config.toml
hidden_size = 96
num_attention_heads = 3
positions = "rope"
tie_word_embeddings = false
init = "trunc"
learning_rate = 0.00788
lr_mult_qkv = 0.7
warmup_steps = 200
doc_mask = false
Each number is 500 + 25 x the weight over the matrix's rms, rounded and kept within 0 to 999. Layers, rows and columns count from 0. Numbers have three digits each.

# layer 4 MLP up, 384x96, rms 0.256, rows 333-383, columns 48-95
496529499550491489505486534492537475508519510510496522479512483487468442488495455486518510494487513482519481501475469530511513532439486480479486
508508534491510488482458467497564486516497479483516522502507508511501518520563496507461503517490521500494510489491482493462486528480514436506491
479539520503547476463502485489528486450561516485503521490540483521436463506497484519501519487499506468472516460524525548493464476515520518456477
525513520462488511472523563518501480527533508512496525514454520506464522522483487517513499511507486493460471518515496480471528457557468457496514
502479517511527507497488479478483447496475525527502498556531468500502505531501508479508493513518499506517498552554452446499483494500526547486492
479511505478485495532481511490476480444469492529471501489500516466531526538532482544500500478527502531497499490483503524475484501500507453546525
521513511493537470441456528475482480466523529521508523428492499445495481473496490464489520485464527521526497494514503486485506518507522463511474
516498509461516490500508506508480529516482485492527529512535488482565490520479549555515495501476489496542463515516537494458479472502459492478449
483491557521494500510553559482498496506464512471529514471475513497536508504531482507512520501461521482516486498480547516442511544537517480497506
504514523478477520497525445494539528442519488508510499469524529498496486515424500506497490530522536460459487538531480520528518563484510461547527
510461456484500514507504513498513489451489544441495519487500466518461506473498499473536474502535553528480488520484462481456473518500502531506504
534494509484527498474541458479495502530503472490495502519480518517499483505493492493529453500461532559507445482440483473457509517526522538503507
489502523534495526475542450486497468460497546526474528491495459526502528518453474482574497506496479525492495493500494494514516461499494539519525
506503503500459504460486517536506488472506484556471499494474510525516479517530517521539520497522518471512484495555512485517489512508467461485535
472527509547508489417519511485488490524485459552504501504497463461482537478482446478504518513505520481515490465466514522479524519528539513432512
472472497526449531495515473525559477494501511489488484505491535530494461510471446528471463509486482542480483497492464512476483536467488531505489
469519527527485501490488518491501526479492448528515533504469532521515497498494526558492483522515543515547479477457497516496465541558455513459482
462523511485510522470493483505492486504512473498476538528471468487481499517491507514527517529466519516518463476503528498522492483514524509545461
509476474488512512495514554501555507494473459503510491517496531490512529520483470470500496540501528491498468506469504489529518512475473473509519
503517465497497481522466511496482495500445450486474521475503504522526543526510470526539512535493517477475525546483488537460491533514486460452491
515531467480530484474502514498565450542476525486494526489492491495489489505486468466546477532525502502499439510471514523503474494519487492504550
488477462498480486524507504493538477506478496481484509505507509496513495521519494511527514513491487517505508468529468499482492492508495484491515
476465519520501476485495475467538513495494472542467484559492493496524488508525488492485493498498545521499506499479474530497517541504541524468479
502512479546512471487449483509535533485536490508484510519502508509483536496484519551489487471531518521527513484510480480548509520476496505518490
504455511495524488469482501481518473433462516525490530503489522485511505532504483481520516490505493468468485509523447487499495497513506480507525
550515523529497522514545543490499515489541485509455504528525519477497495499505429497520547496505482495511472491461488530545492527489482473495505
462535499504454561545496482501509484481479507497508488500554491520464489463490525507523488507464492496518508502510507485475502512472498483501554
484504515516500487478460520501501494527540517457477519479506495502508534515449473501509522495493503509525506467522511502541513521431497500510468
543515507498539489463508482477469461492508515486534499504496539501441470495445517483461484512490481499476483454538532522498526495479524487486531
502527491507479483495528494494553509462465494532490531555544506478528538464505468459485512490457528470505480534473500499512477527510508534540463
493475511515454494482526501485492492505484522483482486511559482480526539496497513464483518463496465531467501520499474512436539495483453467539495
494519483510554531469467531533523494483561497539517509485482492505491504525502501484552489527532493525473547509504511494481480514516537524502491
504534501510476538511542502454521534485527493517513543544508485459507493571560515534495502466478567474506487455487488524516479507509463474505486
505517532492520450477497527560484482512527483465494507482489529510448546453468503554501509515495518478545473543538451476458529535499512487535466
510491497563492485523472502453544487450492475545506528524495469474520524491492440433498519487522518500540508466491454506536507518527494525513510
511557498449525477508434534458504524488502491411494517498532494502495522545479508539509511510489536534511505540497484479463492552497542498507468
506491565534509522516534466477498473480576494489462490504543531556531481483489540519462493537506497498462505525453471529475473493522534463519479
502497465505511469521515546510554452460514486518538516495479518515458496498508495543512467464499490511540528510547517532424520477506475492491505
481528493501577513494472507518482523492449496506519511519465496468497484530512512538494463534504514515456489510512500523506544505505535446485540
488532517521514492518461500498528518507498502495496510489515521529515539504532491507499482494468496529549475520460489506502474535527504518494484
521512504519516486484503499464487540487519541534496531514482467477495487499498535492521522530485498492496424473491514507501499517493464498532470
527516482515500510547528480488510490496496528509510472501492471506516553488504508514518503483522497443515524520505514542493489482476512500483475
521519477494505491504526507528502466486515472505469500493496499512491524516433477515483517481487499536453512529475505498540483550487488479518479
487480487503503509501492468524495504464524495520502485484448498540471519482485516448511504468481469502510508461468465558508558509518503508495511
504525544505485527516541520496455457520463479493499533526456472499542488467500472502490451433502516545522497487509502472485483500517460513507574
529527490481448470471521486458486511531481491515503520498479449468468500532534479498501513500482526484531472521530481536477497523507527492510499
495517476506479535497499468514483507476531514483507518511500529521512490534474523489520474537473466467438524514483525510508462498494503496484510
474478457495503501546485547504481474475512515527486514478528499526492519510470575551542501492475503501467488515502474464475501514517492443556501
495544547535497491506521499481528453494470472454472494524466507512523482561518458493463515460493465477522483475456500520478477499479454500506472
527479474482499559498491521470486478489483477527511496516490472519510478548509486541463493449481507495528482508512472492490508523509508509531509
494478503483508482497493524492505511499505519524514481487485486483489519512547496462519487540477492510486494503492490531492492532502463498495519
# layer 4 MLP down (transposed), 384x96, rms 0.192, rows 333-383, columns 48-95
450470541504507479493509539536491509509477514483514468566507510564485486568516508488456524501525566485514500504503480511483502521491464502499545
525553506494514480462487531499450518546529497539499498514496543529536483490474481504509486515503486464499561481514537524537492441574472511493480
504460499476491514517529497497511517476474507480495483491495548478486532474527529551460497517475455485508490482496473464448514514473499495479523
482516475519505532519499493537508500457463509493507479542486552488509454493514510525467478508487512481482525462560477495510492499502530500458503
532531511450445482479542469511532527509495462497524506501487506510491521506487541506500514512504474481508497475472489504535524479514508494482506
489491493474483553483491500460486485477520482521483465502460487439467491494482466486511530502551511492546495482502523470519507504562510510479516
517522554513428498504536497529471495525516497500524463473516478551533518515470545508519499497520509476483520463565510539512507476527502509505507
512465476524461569510499486531523458506468547496540544454459515489488479491465510516518528527484515529493529504494502480514477479497522486466482
525470484478504488463474464528484483503499464538490512520521494515484508525484500484471472479531451527445517504459483466503496475465480474491494
453536490513474505541496509529495532545475505526543507458474469510518505466539526503489500532474474490538490485492528503508485484490493520523511
530483480465494469517492518455529435516526503527531438550518472489458541504533513507521487507509456519558460499495517490472480494530549497505482
477513501479481529492475490482485492525471493516520506492520494518509525495506498472466563480538480472469518494517532526525512515469453471507524
460492481487480494528534466473467539471498514514524497453525507492496501489490519531521498516554486510503521538478480471459468530523526513475498
474520567472497473532501445514450493493531495487490477528530490499480539512412500464506477490466503533495515481547489529502483470533523530495489
500512519480498515524524526532480508448555487567526493487507511510492511490507543508512492491530497478521497481507448483508523545519478499486511
441502515523526487520467469465493517510476538503520472493491477545475512481500549480500470479536498496463535519510507501546517455518538484537534
516497527486491500507522497544433517523489467526516516495536511484467468511449532532474503448419465435466506492492517515489557484517554491490481
532481497512472488473504502565508481509508511498522475466510534508470510508483491528460492505547454501498536471555496507463482524492509546471553
542481539465508496499492475482510502497479501560486569460470475466492507477516500486482500489491521525502499526482508499453471495518491507530540
512473547554505535460530467530471497523495502537493494511514507504500465502497556452434501492506500497500510470505536503491487478455495540496498
536479507541533504538529510557464477519513503508492490521495501506479480469511503528495546528480506437488506498547473474533546470492442491461495
507528506499512500518486482550443553469542469484508469510478509504475526489473507514482517494511509494499493515492523501512496507514468499467524
505503462475554526489519490488480533512530518505521511501487490485465497484428461534508487463498495454544509508536497482477486516497488485493515
526534522512500516499512568531496496505515504505517526509435542535492495504476448494535501529483499519487471503483484532488504475485513502499508
483516526477499462494542529505482480487505476479480442488499486514518486470520509493449517497553512506514513486506516517538481489509467514507490
503444500468508506526499475494523509506516479531528535476515469482495477494524529490517506482464481536491552508494482491509508488544544489498460
481482496510539491481488534549525514498493433496513515476507511492512529455535489481492551494518497491501491468448505483529487501513538489498536
506501515498474516541527499510515517498476473485493477502464460490481505475504521479476479502481478474509547546470510510476524530548518509498540
472497464483506459459510495530451541511505491506494496497495490504490519512546506497513517473496506418526476502547518475497533483532466499514507
499498552566497581448479486458516474513533561496460545442536502462516536501554504552575497521495509521503488523501466483504492514499509522471442
480518511492508467494502513476470515526479474499513510498493499522525543543482512514492484486501505492497559487463518527519493492445489493530498
542476520518481461540557445505480513517502504446530517495486484507461523502520458482483491509480515488515479511510528523503525480502476497538537
488495546502513471517517504486494489518478553458533528466478509495430490466498526501462476515525489487553490478466479455485510483486525457491483
488524426484504515507491512499507524530544450509508498520553513466526529516506492532481521494493478508523495480538524474536538523482503477474457
460497515487503528482510518479511452510511421477517519481471462506494491549476481545525499472549477496524507483492472439515470504540510539500492
515433519567491544504519517480497495524497562555510469504507490500500501421505490497487493510521477459505508509490502541522491429500498520493527
528555476466445457501517473476493512503467503498463491483469468536490522534507496496523495526475502516516538503523539505495479455448517540544505
532525485497514489483469526470482486537467519465455511520477477471540479514501512504493523488492497535512489474487498496507500516466479531508536
534478468517516458535535482558521483508504503471477487467503510493517516460517461497500541510494473489508496513497481465511465492518490560525511
498484465487498530446511467504513509557490512514436535496511484500514530511487547519517472476532464516546539510479532496526530515528537519517462
486519518531496504494548519536485543528501525500549495497517510507517483510513497489483521495517499490442526478490508474523514517490518519499481
458517506475509523466452493504480527512490485459534500477502534526527497495508456489500530493499504546473487540501498459504496513517466484493530
522495507488526482525479538511513535513499502490511454480492518495534493512558493483488497521523543482513505490509479489495523477484510508490500
520505524512510488526515525494500473524528467516454446568547529491496489501526527490498526505528481518495512489517516477451485467482483512495474
488505505454477531521456501438530502506485518474532509524520464463490470500443443483500492502508489452533510500480511483506523518514479494475455
512490530491468501498454485526517520494506535458495480489478473511477501468499488493521493505515534488487484492510519529512484462480497504554484
502517500517518481493511551479503506494498511501520503469533490479488536477490484505493526498536516509553504515531502488495518507496472522517539
493513477498474523491495513494492544487462520455505506501459488531472501477532471503525495507519478495504472491504515484525468522507498503506490
502480511514461538478488495522537510510517483507501503541471471513489459528549522473480513493540480511537521454483491458498518504533494493527530
454485491522494482502524533506505525481516542443488465520529442491494469511484481506517509480501528501531510508519490504494510460523494509542489
472510519485484491527543522489486481532483440491481522474497490505505501511519464463504501488502509541462468497443529484503545495526486464470490